config = dict(
    num_hidden_layers=10,
    norm_place='pre',
    norm_eps=1e-05,
    qk_norm=False,
    parallel_block=False,
    init_std_qkv=0.0588,
    init_std_up=0.0588,
    lr_head=0.00714,
    warmup_steps=200,
    decay_fraction=0.873,
    doc_mask=True,
)
Each number is 500 + 25 x the weight over the matrix's rms, rounded and kept within 0 to 999. Layers, rows and columns count from 0. Numbers have three digits each.

# layer 7 MLP down (transposed), 192x64, rms 0.106, rows 34-170, columns 32-63
507520501444499494511524475545450501476483481522471460492520499468473505556514525497488536504518
514525507514514496515467508512497490525473483461528525500529500486453517560511505506504522451501
537497471511493485559459481482507504521458546454510517508536517480516555505524484532551540502466
490548518503499488487497503548516533445498498473512497472525496473426514508507461456476524459465
481440457498511520504503481534536458492488472490497496511523532500515477521493526521519474510456
507510536470452489491513523492508502506507468519508520465507481503490526438498504481502455511487
499453501525505486497500532477475489527525482510472462478484517495537475520487514492510498509510
487470507500476459538487510472516494557541489490498459456521504485539500482486526457507460510478
514477490496511514477465495524487471477483512484510529519507487533469532508511477509549513492510
517482471472514478509516514537505508461469488467521456519438514505470528508511498490474432467467
473475473522498485488525500473535470505543476521474530475506495496482461463458494504486530500527
461529499460500509495537532504480486482498541522460459460488524533489490499482526474485482496506
468501478490539531484522459508514433554503500489519497465493519535470481513493487529510521510484
504490461531457506464481518476469501471530517526489516527522447531497461537445475534549547482504
473424516516537489559551516534504511500458481485476522500466489464529511510474474512476496444505
517468507522455469532483509498478503486531490474513459516505503476473504509492499514479472499503
508533479519457469517519476505554496494473494505510495550492511510490525476521510497533524504464
456468508479502515538563501520485506474471537512512530529520507512446512488522499488476491507482
510525553514526490517519513505533500471472486466508474499497477548522430464522506487504493467531
489510494512491500515507512478514515496503521533472498514500503469471521458489484515490553485494
515547481527519530515512522534525487479527480462546504518485502530497536511497493502480476492498
493489466477502530492519478507527500508493493514500513468524500484476466502524474489516447480509
494522493511493489512527549480507488486489499479516488520520477496484495492475501531505501519485
501506519519515499482471501495470498481471546533531523499501463473491519528541502494482525527488
475507498498503526467514524490441531492483496491519520522513480479504510480551504519502525549486
521481468467514476471543530470502494509483496509494481495515511431490448490489499492474487522503
504488478468469498498525541541498482499526503539559547500487507510509530496528487488491526499464
479524457501509554509504517503483483410516503482495478469522533515523509527512535527501483552477
474519476476523470529512493512474515530505521463516463495497517457472534487465531507493486467523
521444473478513495499474475527493457490492469471485505471480544532475560487515466545462508495487
481494529454471527473506469547493510525517514500501534524483488508437501522537520486497523514512
492506526479488523510516517521513528517542501499516500518520502493478528483567512452495473463515
489509508514547478506475470475518439529537497480521483493535509512463497460499504508485492468481
531494468528505526462482481498530453519470490514529503456546465480475500458518466477517492508518
482486489472497518485488491498492507521506527495519482477493481510540479511546492507443486494530
498519497511515550512489528532544509482493498492520494448532534493481535502466522533524481483514
512519514482536494465502496514496497481519482495506482486508531529543506501475444498510501556501
488512502476551501466520470483520532488509516479482532534553491522479473510484487492493510512485
527451470516530497500501500512532470539513484481501475479493532479486499503525515494496504468545
499496498486528502485503481462533515502492522501496525472488532518442490464524531497500488532524
521464533475538480515465469484499500504450470491465450463508480509526516499510519512481526520497
476520490506492494440478472513484500466476479543514438491483476492465479559443492463500507504497
507504512458494529509477507469489539493512500494519496514485525531483544518501477511493536502471
486526575461511488509496463471498526503522477524506487503524509523514467504480505532496496467447
527492510505506483506535485484523495498475520530514511492494500503498484523513497493504504568486
507471502500474517502479462459507480467478498479515491472522456508484513492480523509493527428509
531523444500490483434516499527516527537530436504492476498492498499488481469512550488505511542511
527539515523499495539495527520466542503483511496482526522458495533470523483482496503525468464505
470504485503516467493531495499489483501545524512491489495456502492517503548481527461482503487495
501488492532475488500487531492455523499517519503517507539507506482543511536498490512476503510529
473507473523524473534488538530484505492503501540488500510461571528483494460506511487495434481477
465471477503532543506493480514487458501516509479475501512510480471463484485502521494499486519513
482508502517499526505517504483460471534498521543518488469543511460519511506526522508511507494496
506521518535481494545497482496530506528523509486496501541466505486478477505513506445450478505491
488528528490523494491498477479420535509518470531530514528512474506489499495474525523464465494526
489507487500487537468473504473437490471516473522496486506527495505508501485476530497470531490496
489534506502467499509519497485519516499489565528514503523541481465499526545524503484515522490501
501507519487456476479527459499403528492485491460494493508462486508480474476519521454470477511496
527517533520549509508523475561488512496534477496506534483511497489486554487502478481504479486504
501506488487519511491500513571463495465494469522482514501526503512511530521493518491511535499432
509528487469482503510515483497545519514502534519509510483496462486506498528472494523550510516518
498462488502490496553486508467530476485474457504509479484493487527463492516480507519492556523503
535538463518535503497506504490487512511485438479477487509447500463490515525496457519485513504488
502500463512465506527504526503458455530491473463519491475519509486487538504504505533521492455479
512490492444476516500522484503533487481525487512473481522485532502483516464495472478484505519530
505540501488532532490546521469513523503501516464496496472519476502496524519496454530499465501507
525478557496533537489529501532512505525493472498547524516513500473519492478483523492516513513530
469507522487486540479528507521571492485526478488498511505472528509474494478543506492481467482469
495458510506556510531508536491459514521499500512511523543501494473518513527508489513553502498473
519538556516485483501481457496497511454470478485520483517478446490520484475508497519486465525491
484478541474495504507508540544482501464487527510523465527496485540492545514511523478470468484488
517503527483535498475518471500481485501469471513522499523518543504496522443507486505532504477518
490501516502515500487501507523545485490480520529533528504563471502529500469545489490491485440510
469506473500520510515462486520517519485526534494490488517443503512451487487468460481508491451496
500525480493488474532513509529450533524525518500492515517509517479494513532505506487496450480527
543489497453521546509476526471479464513484468500515497490495530506465524515519509520512493492532
514506486532498483519481524492526558515494519487496484488449487464506547497493496519494496495513
497487470503459542486494509514508514524471517498509505449519526498522489495482493495462444502439
451509530542494524512517498518502513548527568527477509503502515501456502507508503449454487511500
514525481512418499531505445476488477498496500533490531508517491490492488485482496478533491470457
527490526487495472513508521485464499483465530472524519463465506498495481484463530507499498444492
523485499440504530490440476541493518509475526502536478455531494459543531534478513505477514474506
451502478514451518531492511489500509449532486491483508541534480509511509555474495501469484508451
460457501504524489502511542540516489506531489461509493501501504502521493497488503491481452457513
508485481530527558471472453516486509477500516508492464510500499482511496412519478513477471499498
490525522490500499527478520488479534475486493491526532507477504495502501530508491514470505530486
510483500502484484524511466503467459499513506465491527500477502503491522537474502511477526510517
524485482489500468479474472508499537495486493474511543523519494502479527490532478500493467492544
536495528482485498517531490536471488481521527489504510517546522512481509574481502524476501533452
482480502479478483526486506500553485504489505490489489502540511536512521547508509520503519462545
540535546497487489474498522493508506441507518526510501497521481535468512460528470526522517506491
508479516483477485467538468493493501508506513528516506480489499514517486523476543480492538490567
490525531532483513531492489494508480499495487527477501472514486479536494470515513477478468501525
519496493513507512529466537511530501489500493480546478501503484478542532462470503498503531423494
520500496495474495535513528492513538474494506486509517465448491446480490505536471472509527479532
466531514478518518501512480492487516529504569548512500496538484468484532495475553490467528551494
525474472466529504551488518468510492535489429504487497488487498507494513505469482497447520458538
536486501477527475465505510488516494477498518520503533513498512541489511503491476451476516522479
504516482464509503538523543487540489508497513482497470489521539510463523491456474497536519487434
474511485547506509478512550489477522523474475473490499519512537498482508477479465513525515514523
520480532512514522483486453549467479449494483535483491502482518491492482491488467494464533491480
492539517491462471485490511538539512510518488511466504485536498514480534498454497493469548517506
497509491506536471515533515521537461513464522483483518478529506497463432488526507501450493483483
490542458449510480533528501442501474525491533515503511452524493492519512484500516479493497524459
524520502453544482515538508534538471563534509507465502502471468466502528487464509514474528491492
530515529505505458522476499513483521491455473540500468497483494492495560465513462507506517487503
536523507529483512514502507511489508529511513502450498458486537452527462532511473517490495499519
460484531495488487558501526499506490506528478507450523507499497521475500504504487524483442497507
488527489514508465485519483508491476472477486534478479496487542469489527514455503498518422519523
523510504477508504479501472496511509487521458494485496501486483502502517453498489496512499477500
527522513491499548506459501517520516465469506490499498488518491486579506539517507473525492491520
521505521472511501479528482519438511476444513495527534516469507530483473492481500489494510508475
524477516509513499444493511507475491476485529465534490515528540506474548511513533456499474509470
523476469496512524502469464527536496533502501492518472484520474465495489520539508445460478518526
499450493522501495520488469515502502504479493518508512498500498518489509486539486526520534489491
502461512539544482511537510493554481479558501498507525496521486494515541503547533490521501489521
507488481522486471501511472501509498505493485528485463510508482509467516522499484492481519522504
486491491497503532486492462501543494453488532521506534502482452532536558517521505493484482493459
507497551529485489532488506511470545496484483520504484527507469521513505513475484507524523494476
499488517497504542484496519423486554511488474457519461492484507478508485464509483482558507505493
523470497486492513460535514488546483469514499507489519481501439510478476491517525484517470439511
497502484487483451515538493485534464484524518481521473500510494512470503537485505504511518528483
523507455475505525437511533507513498513477495470504505500500506457492505523495499527512530489522
516558520480487466493494497496499502527560473498524464505511533491500527525483492504554510507515
504510475519546512494496503494507468530513531503479439467531459516525505468484481518484468477532
482529474508492501556515477493483530511484476542497494520505444512508518500496497482496510517544
507501525458469492527501463491478519460474534504517542468476514484530475516505487498495503514478
532493498527522544493519509467484506487470473479507484475491471514535472469467493469535483493487
485469526480470465449502516492499449459451518479497508499554475550509502501499526518473540501531
496515460477523508497510472503515498488494529482477486507526468503465488467538475515458503537520
497492463483505533470518503476502499505502515489509488475546533504491473511473526524492515524517
533512534527476481531504511478490476496503489472510459458498522513480483508488510486511498541457
523510485483517514487454501525481512510469500489522474466503485463478493541522482489517521508444
521474470548480486472490522497544526521461525503524502519526452480478469511482508466483482514535
505488565499477483530476525500530485516465489519457525490509502512439534506499502496494554529503
507499485497536529460488488503490544479533539502512508515527454458522475531471497517504508498435
483487490522481483451529464531500479544502523526482483481535477496505483472515476471499509471535
# layer 7 MLP gate, 192x64, rms 0.208, rows 35-171, columns 32-63
541438459518458494533478495504498498501491511564506467472511521492512503484495491539457482495478
514479483459478530544469507494497523526475525511510496519527471479524523523517489524523524507486
521476549484441501540509485521502532545517489536492478526493485495500493493513494482518516513503
516516476498504522545496492521493457525488539520524483465503502484525467520522511493510522493534
520452494516553489457519455510478529500498498499508514482505450468541491487497519512464525500466
539522541454512520502477484489459524512505478482493507537486489494481475503541526483539545470447
529509498501481490515512527495476522516561474486493510508469443548537473483481499500501525482462
493521539481500482486532470495482530489517482482478473515517527529498503518457482474547554524528
510447496518488464474542504498482530503538495497514477470517526534481490474535511486510538546499
523512551483498511504472490508511492524522515466455480495479450538478472522536508484480485492485
516497514531492522525525543504474546523482464491474527472461516513510484478481470502490497468519
461468515519490501489478483534538536532546489459484490535502467496538492511508501474542506490474
521508511480542488488513501484491500500487459500514446485524493500515484482488501470486525456525
488463465497587493521504487468532535486450548493521509483513525511554479482520541520460479519522
495479460514468514504521451490452514481500542495521512461521520460514458514506488491523525485524
540459493479481507504517520504466482461499541516494530528496517477553489491446489497468499472511
511498486475491504533483534484509547495487495475505434500498489524483519452459503516461531486527
536474523498490472529492502500485487530449479511515520492492502527504486509550497508474497500472
512529511494450509508490494496506487486509509514495517505511509489474531531503512479503514514508
512489485505483545514490489478510504485500493519476501498512487514494519490491504536504516509488
507507460524540476520490532511472486555512503534450471486539477507534510497525499502449474505519
533473515513481505507498501528506513512453495471515556512517500549496489502507520524534518510474
523478498501473489491499479530536492519511545503519509490461488489474529522492510528516533537480
523519458524505494481509516463500515537510500499495526533491510507515503486524480534525504461491
519548540496480484522511479477565489505461512530503521459509500477484503432524490521522460458488
483529529511496460519532478454494463503490522471479453503509513510518528489514491521486505556495
489460513455474540506534502478532521494478439525509487465528494525519514487505483496515513517505
470495497490537540527492495492481505513518519526465519515477507510490462469484458493476490455488
505507499482521496502524471567468492485518497526519477465480476520515520538509491512560494470499
519493523551524522540504488497527505499507485487489506488499542485553473497482509535496526485521
518529492520522513470521499518520491519540484503527482489523527493516512503539570487525510510492
520494527552581470529530559511483490507497477506546517482505500500532466487482448488488520503490
508490562499475537517512471518486541543520484518475468518532468591508493474461561505512467513487
461490512533548481507490508513492485506451517468528492502483519486482497481485486518491493507499
489482508500487514516541508516519502535503511529498536453487485491514527460471483518525502479479
502491507517491517507521488488498507496518543501527494488529526482475485509474499489527491500444
510534508472491469480465552523477539509491467442473450531489498506517483526527540462501444508492
452500508484458515470509492478510542487481481496480504501511461516509512535495511493495539505477
486482469500491482540507499479501472553516564455482495495458482498506479529456498496485509483491
488501553502501475465524522512503542472466563500481465444508473490510497486512532501489480520505
511503516466502534524499527511489518472519543489493535492463507508468507482476502522519495504481
477455526473503547495481520485463509490520462528491505518466482525492509540478496529457531496504
516510506479559477479519525494534516522517497487513531510494497531496515485513516539487507529487
484465498538517489515485459524506486540468545530504547504509447495490471482504501510495500488516
491460519467560467547501508537496532505500480512545512536480508534458509484523512485498489519469
520459524502492518463468504529425503462477501539473496495480499560510517504510500509504480477492
473513480493507454486526518472458516497504493537499509450542522467484502484504474535467450504514
543490508472520523522519469491494509481466513498509498549525483485509493504493498500473543463512
476504513541492476478471512487477496528499494497521506481493491492518499484477518537531498481470
511456511456501571516514483517526522456502521514546487512488512509544473513468507524482470510510
564497519496492450467495506512493495558497495507478503512518478487458469512483499490527495495524
524511537516516496501505498508464474515496487493517495493483530522468522452549500457516508514463
456518513516496543479497520505503493479500512496505475477502532542508473517483530485479516494484
509497486482476500512486471536470531469525452474529469458495505482527503539511477476491538482473
489484494554525464495514498513501435548468483491491534465504461529525505503506515488499524492494
436436499510532541477476495469489517483517526490450528530491560508493527472525481509510477514507
491503505502501481518564541528484507489531511484491503537478469484537510459479507490500520469490
511497509486510462494493549515478522488482505463497440467478478499493462506540445465497494538460
536508546529551486494550528507531528491485473484511528477500469498494470491510473523477491479509
512511501541549495542517546503475476475450503504488492477491535508472522539513513512513491549499
490463485473484493545497498480548476462487496505525460527477495508479458503485488484526543496528
500488527485458491503486467491551527527495514487454526476509449474538466500494532533484457539477
552496525479464487506469502483516475497492497473503492513532531512520507544516523464532528494512
541509514534512509480497472478541521481507523468485512448504492541514496544531509497518453508447
476481496555496477520507561523506508491502502516498549500508520512510493462496468464514500520492
513515505515514477480459526464449502496478510491510483471506541539487465519506460480473488455463
518482502480502525496490495536533522535492486495444515493565522537480501481534463469484492439488
492481502501488514445494480505469506523549486524481484463450470517511455503533493467507484498501
472475452522514510511512513515508496521488487479484505528505518486533495479530467469540484527488
515536503424496464509502528473501561459503479511500496509488519483488485522478566498522496465486
509464527488527526500484501528461482483480503552498512505523540510496562486501491496509503509510
493498468490512474522473497485491492508490529452514512489475509509504452497456521523457487529496
473548556500531496480552504491460446461538492507450473480497502525444511505516538499563494491498
499486495476509492525521544445521504494496512484522503504530552532530518511484501501493548484491
525521509494517508529490485464517476460498529474478485530455473477475503485507480504466485499501
544484506478488476487496508487506497498560507466474479482498492465502533556516506533490481518524
500509529481510512489454510445518496514495515543495536454494536535483527502507467493517541488563
496492567510563529539497486502494518512466517481502509486468503503472499530516527487481527490496
509521496485513497527506519458503469499547498534456491509494494493497515511529515489478502523512
484500474511529489485525508507506452512454490444532478482507505480509513454521525506527527484531
484519512484483528489500542509489508478500531517421509468455451486511544491543487496524476508476
457497465474510530525527459495493535428507496501479459518488503510528524488521501509503495500484
556453515505479543488561457479533498511496501548514478508533495495444498544483495517497478478510
467523497483499485496477479491506507488535498508509502532533445481498561548523534493499481502466
504498477531471516500511485481476466532503468543508462463513514539481502479519475490472550520472
476487479472536471462476494491511519529500511492501495471538494516502494504523520510452484507476
505529479499490471512505508507526479533449452495520495510539517555499508552500509515509579495494
536452504523527485486502499522511434518465525523520505500526465512466480547509490507526509487456
524484494489476500510462512508509464496524528512499509492492494507509497497514526485489491445456
476495448536536533548511490514531530504503486507488508491451509500522478477513476510551522507520
538479523491492525459481520534509513483486496518498513463514474467467505497473484495502526477488
515504506495514507494483503458492502521495539520499507514484506510503493501487503514552524549475
526475506515521509493525506470469492505507510502459512495531511528492499522474523502507540531502
523490571508480506472475485490472498534532514517516540485523476496496516525497509537499485506487
513517527465505522487503535511490523520491466502554530532520519507499457516500520525531536472548
461515507506511529515528507513477546492508568479484497488505518484537427481485513494523507576491
483507520499540513500465485514455537513532465456489485482506489478456471498544542529503499445547
489525536533530471519490512464514504531502516450545497453509508491490565495524489501494535494505
527467516487473524482499496520460522508486462540504473524495528510533515539485494464478521471530
548491569524489477515490515504518502496479490562528488437478495503508523483505494499494541501519
533493487513489498492463500449523525472497488546452516487525491546492524503514485526479470472495
505485539474473451540500505494481507568541469518543483492509520511532506453496511490498529499444
514517505443492490493473492539531499465532494545488490541510423480534488529538465512527514439461
525492516503504514501496550546518462534517518454555492454552512536479481524496490493523511488510
504477524492512530493524542558489479502483496495476492475504498486502488488470541529471531487551
487478527496451512503467489509531514480485481496468510513495498440488543513488526507457451511515
481465549491485503480504540525496496497493508460492507485557482500498522482465516424503537499512
481475524462478512509487478508551519517503498503527514524494481519476476520516459539505481501475
500519539457476487473497482551517508535469536493476522489483508508518538522507519493503534455505
458496530511496525541539557461535503458519533523538512529535539468495472513564504549528522530498
507489515520489530529538519534565492503509470521509518496492488496538520531507500455484518504506
486489477506491545463498478474520457476509513498515502460497489470479509488491515500489492540494
508497516470493534481554512480494514476500463488516466487508523501498491468487469524458562519488
466522460539508491461509544487483542540522526494526483468517487508534529533491551518487482519496
473436528497545537519525491505520509527473493504531499499511476470507511520502492505523483480505
478506497496482545513543497514453514487490523497501530539491485518525478465489494517443520491523
509505529507497486542500498519517505490511532475534471493517533490488484460488542469439486543505
531495535499485501511532502482464491477531512513478550506491515477489506474462525466507521482482
495495510517458525548535498545516514519454543511516482493503519499509508490516475472473521498472
467480489513484510511523507484477513458489474501479492494486554513570474521541488500513514496476
483489438507462508534496500523511520514482507515524480533497533527491477503532467502521524496499
535521517509481520504487510533514469536512505486485501478504479529492522490529474505514532472505
548493525503499577502523495518504532509523508507497509502525474496517499538530489517518474529540
493518510471508528478442488489478513473459487476513507509501445505531460501484502487505498441500
499542508526498482517523495461465509480516482512468553472553482489467538522461481491491477536498
512514513485461468460521551514510493535498540497550498483546460495507483545489501492498466508474
497492461472473503513518511506465484488497443488517520502438475520487539506466512525505514467469
505464524481472501487498551510492486518495507515512452485517446498494442491501449452534507500504
476459466534495504513487508493484493499528494471485496510512500531506520517545517497485473513489
476504524512498499484529509482516511517480487491523545561527533521504519495485464507511514519502
478497478493527490517505510521543505511531505448499520503481513462502518469493547463502491498513
506490507518463517490515485465479521484476493465522502441474481475480453516531460453506509518525
488508490478534497518503501502457536521500506445511462478505537509526509485498506466531502512498
486473492484492477500462482481473542490485477503446481509515516511511474475496528478505492492505
533527536446479520474486470476514523530509520513507497484521538517495504484506538518504490498519
527472481485476486507498545553470468487483534480459483487557483527522508506520494523524500500496
486494499522500523505515500480521501545529493440514521465542534489508505497496506490514515497510
# layer 7 MLP up, 192x64, rms 0.226, rows 35-171, columns 32-63
511496524473494518551518467457499510483464462471489525497471496530497515537502454494487510508507
479507493501500543499532495494523488494491434474496531487480521519509457506452539504471500484556
472525534511470521474492510452544524491488539463527492526501496527510497477503468521513502499473
516542514477437503537486530544484513524509506520525517483509516473498492514509478531537476469505
486479551503486514523500481514469532487468515507496544511473532536492490507470457528514500504516
459485510459507479517504510518477511484529550478495473498505500517467539491500517489535525476459
516532486528518545488508540510488494483462517465497521508483530535453478492517498474484493490472
435547459492459527501491505476512511492526492500530505488525495475513518508508498488572514515502
501490484495485465537468500496478496457459441514463506476457505492509505520530476502494519494508
466512493532526492495477484519505488460526466496471506461523519497502470534533512526526531472490
510530527509495522500465500462469522488516561491456494502491482542461513503526484519521507534505
482476518488469518521494464495514517514464481497554483495494487495493489518508520486499549515479
517483481477473516447533485479486477490516480544492511536501472510463491481427499537508470476497
512532530471522538505500502480476487424552514505503459539498502528451530467521478511537475485500
486469503477486534528486513494495485514535528523473508477530493532495479532535506513515556524466
511484483490509490516511456482518461505494535486484536494479480492478520535461493485477511504497
501522487515472503487464471526502532554501473515473501489468470475513477500521511484487506489497
497497544485473489489506489470461527490473494560509507559477487487481485506542469507481493472494
510499490453483517519521515496509469469487484496458471512496507489521499489490519497463472507521
497450529469485469496467498486499512533438515537457498503499512511529473520525535494517511488487
493548484462524499516495485506488507490513486492498543460495504465506458528480493493502450513521
467484483518512463522487489467504521539532533525485474506509523525520522518519476507511503479491
468531522441495492507501500513551485496508503517526496479495495488516504508487470563528475543506
464509518546486534452531513490516534463526554488511483490477527510485494490476525503502510511477
506446466472470495516501488507462502483514514475514478516496480450527509516533527474513469562516
538465450481493525506493528495555518471539516498516499477483494506471473506505474468523502483494
472527544529488538537511506481536527499463525491505501497515490473501502503464475471512529457460
497493514528500515493471468506481521530499519517448493498505489534508526473508492503523490533479
482513483498474526556487526535520535526457488450474504483457558526452456506527506491466508506501
510518506517503529503448480518498463504501481500517510490502534497513542514527503505503513483555
506524496525488488485462497496470501477461475503512518486496523508527512515482494525547520526515
486503458493555563510530461546456494467495497491485509546527560543497531489459480523474470507527
477542507542522479522530504520501512510484454495488510547479484467480533517502482515450505461501
529511515549560515507504471527475482476506510449511474528465503566488480471509513528506494528462
472543486511486537519534484500533494510507520505521478506467561522443556525456532496536509498517
486529479513496492553531480466478479508505491547489443464486525515486524480571508505461463504497
545498523537492484554502544503490485509468518561504490475503493490500496531487479512481467477494
513501518511475521502498465489484521512515459502528491538515525503446477495463477489508481506490
473466556470497491537568501490538518515490552512546470516505545521496510475480528504465506513492
503492531473476491479515474514457508482505501502463463515480521500486500480476489494500526517500
517478481504487491527548483506555521501481516472482492479535501542483491474529560458521493474500
490500544508506510500470498525527499499447480520500525487524494455514506487512503475472474472501
522459526499431529489514483543528482460517461512533487509484528511524495457500485501514497483482
472467489536481500512526502463494488490497498533507494499453472536500506536479536499484500507519
454498555491510489490498441515480514510511502513474462513473459506516499481558549495507508537460
496530522519455494491492534447493518510470500522484531498548454489526488482509551557501485556529
494497538543501524453493513557470532477498512516534548507492531477505477479503522513501497483487
498481483511472464507506542511516519517488462518483487482526513479515511501507478489505487495540
504499499469429483485505525472497520488496500495492484566534502468527462487507516478516495511453
539458518498464518497508533496552504498511473470488497474542443487515495493462490490481479521462
496473493499501479467538505461506507532473507475511520499508493464517476516483535560503549526519
496527464467549480511486491454512541473462502482491528493518526483515485431496543487502513498550
482506502506540536476507530499513495512501474483527487473511493499505487514434522521494525464484
493522509481514522472510509563527532505514526516472501487522508514528508477486524527547503480478
499481515535496448512523496534532516476493492492493489526503490503520491497470523493516481514521
468488489502440541504507480507454489467507493525522513551486526495504528503502472516522500490516
495473495520502507511493482492464488517561453526471501505505504517532476465498504500490541489487
484512506486498525458505489498496482474541511527537520518458473489535491551493499484529532498452
485459535500501485556492523518480489527522534494527510518476492504494493443492497525461464529512
484506529491491512487520487479503521483501541500508511505497513498513473451542488520521478467506
491496529498520492493511502534553471468501501474473473483496515501540486464504455495496485458537
498508509475495451507524553520521443520504505482467491485505536513531518487522487476526469467504
475508528526506517502486540496494469516485513538497521463486511502496480518530501495508499498498
498520539497507521495489421466530528486533504504481489516515504505502499513516539483501459545495
523508508461499484511497475500498493501513479519488504527511500520465512471496468500521520477462
551478500517491535504500492480517456515546483493502495453548481509507478540495495537480551467448
480517500443506551501500494518505471494484470474468483500526507468528567476509478521428530478461
479502487513483501484560486492478515491486525482441474490483504534513510496524493478462476499491
534490538540539498476488486479516505495522509497502519521490494548465503487508464444480500496496
483486477463483512479519533492508529492496516503507534488517465474411476502507506424501472496453
452506483515483506508514514519498519520514524478491474481479447524514507531463491499497500518483
504518495515517504503527511466469510478509472487467512461467506484517503547481528527529525543515
491503480525518477521495463502492501526476508441442504517464510495474418523483539490498510493505
496497485517516518492509486482526454495533488562507477526486496485483476496538506533478506512507
522518483488520472487442482508499543484476505474487502507484509519495502503524492539445473516484
502502475469500516485527509483455456467507533492502481510507492518492532487468489502512464458469
532506499506565517465530528483449516436486499476505487492489493505461506484490540491458480443500
506509540527507506493536493446534502456486474516460492491442507466475531503452493514495521517469
484480490512546535477497490495528521514546506502487500479478496483498547528526506503512517500554
470481516479497454500545450549477515475502543490533525482496507488501492500521539475484459491512
496470509464467527474556490499503479532495478545506525531499493455483556538437520572494513522460
441482485517540506534448497558528475492498484490550460506547531474511498499479474532492471498454
477549482476501523508472461486462502514485487509460522497447475511493539490516509449530533482499
491496490493499499491512446523509509496498520489511520513508542525515528467515512518503502509535
477479514502492486483489495491544452484503509454515499498470521502452456480473519509497471475563
516469537509520474537497500486500492499458518543494486520510501485498455546526504462493517485463
532541533480499466504498472504510516496488523503475525532527479549478489472463460491524501474467
519465524491483531493493526506506483491466486478522504492505509478496481481527490459524521477482
497514517487517529477456537509483509484482502520512449538466487478514484503499505465512495478490
499563506497508494486532473472485478489539508533476472485502480477490504501492516516510494511477
508485530534471447517457492516511526503516481505479481486523512512497546502495473541511482477512
493501523477506513511513509491501512512495520496509538525475485494485498528473525526499510482477
542528493477468522512516522479486484478482508514506496479497513535502536522540465477514500535498
484510510499478504479470552512544519498525500483517495498465515501468506473505500493523514457500
512507483506517476490517488460496518469473534525514480521464527530488537479531458476496460488521
506513528469523533521481524490461471528531474481491512508500549504470498512508513467461470465510
484483491490514501503512493513485516500505445524475515515516504537470491513502505496497522479446
472433477519489527554518467483493485498513447533464543517494503529563500520492503472506430485512
533514494475518479499544501481507448510518511504530521481473533498560471518501498546522536541551
484462500471466507472526494485509489454528475512530491450543549530507521473518497523516529561520
507533501510521522526534515478469509506513507481481489535529489477483549457546500476518483493506
511466469526559501539517478540477438502533502481523491507509477500454472526508539475523495508490
478507504484482469561497528511508469532496486484524559489473532488481462472505488467489495503513
466510521515517491485460523510537505465487528552482477534485510512524501468486472535485546488538
519531481472493503496488488526534487477482504503487476515477539524558503494487419472524508464490
560464504522477516434552523454511483533518497510515498493512478534487489479494506529496519492536
487528491505522511465469480502499550480517507499542513482480477516480517445480510536490548489474
499529506523545479439522502489505477516472509547461506533463523508493476531502460535557503482471
491539520505517491509506493503499482495495539475502478488489477499515479487525480503462531512442
508493508547488527490541527417530506465508556453522490506484533479454478566509513556543462481494
531511504517478533490505494485498481509487493565503536499503462499483540507559490485513504498500
478488515509490489510483538502473493506512502529452490483500525529533462509487480483514513529524
524499490460527507503543518481498501456501460520522503508532497486506521533468497455525426516504
476491491555507463486524534529500487523476528538523462471502466509476495495503488516489490524465
467473517529567545501513533505517529476563538490470503518516515464479497542561540497482509507487
510512514510516528533529499507479453524514500498483521506516466515475525503475487517474515488505
534517537532500520452521512516540531541511493502467479530503469519502496488517475462536537514451
507495462451498499474539506514503497504512513490510512494515479502468486496486504543509458534538
534511533535489456432468484481503525504470488478511488488509536525555481484489489503518545523486
488479509536530520500471442499513490522479505506452528495481481468534499522512525527530547499531
521511533543481460534521483522496506513452498500517494502502498547507462502542512488547464475502
512474496523492477506500499501523532481520502497533548520535454494486461501465484487513499502492
502501459507459516532512492552457487548452470505474485481513487479521537490554495458478460468479
463518502480536452513479516535498500523514473529494450547525509470518533526524540500500532510486
514488470466506544448466512504493486486469504507490486514473539429517495512496503478534518479492
491485497458560482498450525528533518517521509471537511465513514526477530488484525521489508555518
499469505500539488512476505510493549503547548520482489457487470466521496543509456483501534471482
501493513462484520476493497529470521498416499504477543503460516464466501470505531539492525521464
490516495465529493517490514465471485477540472502462489506464477487463540490489514483501494501463
518524514543479476523476546496491501508510489505513483533461492508494504519522523514540492466489
450521527467478494507482490511516505505513448506513513473556491495480492487536520505546529442484
497445502473471512511507484473492502492541471528482454505549455536470483478523503500494506480486
457444502478464497512517469494537522513513527487451503533542482499467509491507512498501490518521
501477550457496527498477480511474507533475488491498468503498508512499519498519460482511509495476
474463523500512511484505561466523462522513498492481510486498489489534497553514501478502548451503
450503456515486502518530518503508490515486473505527433507510560538517476503503495520532514531497
493538489494497490481525504491481488488520516527521501499464483476515513487502495464464509511527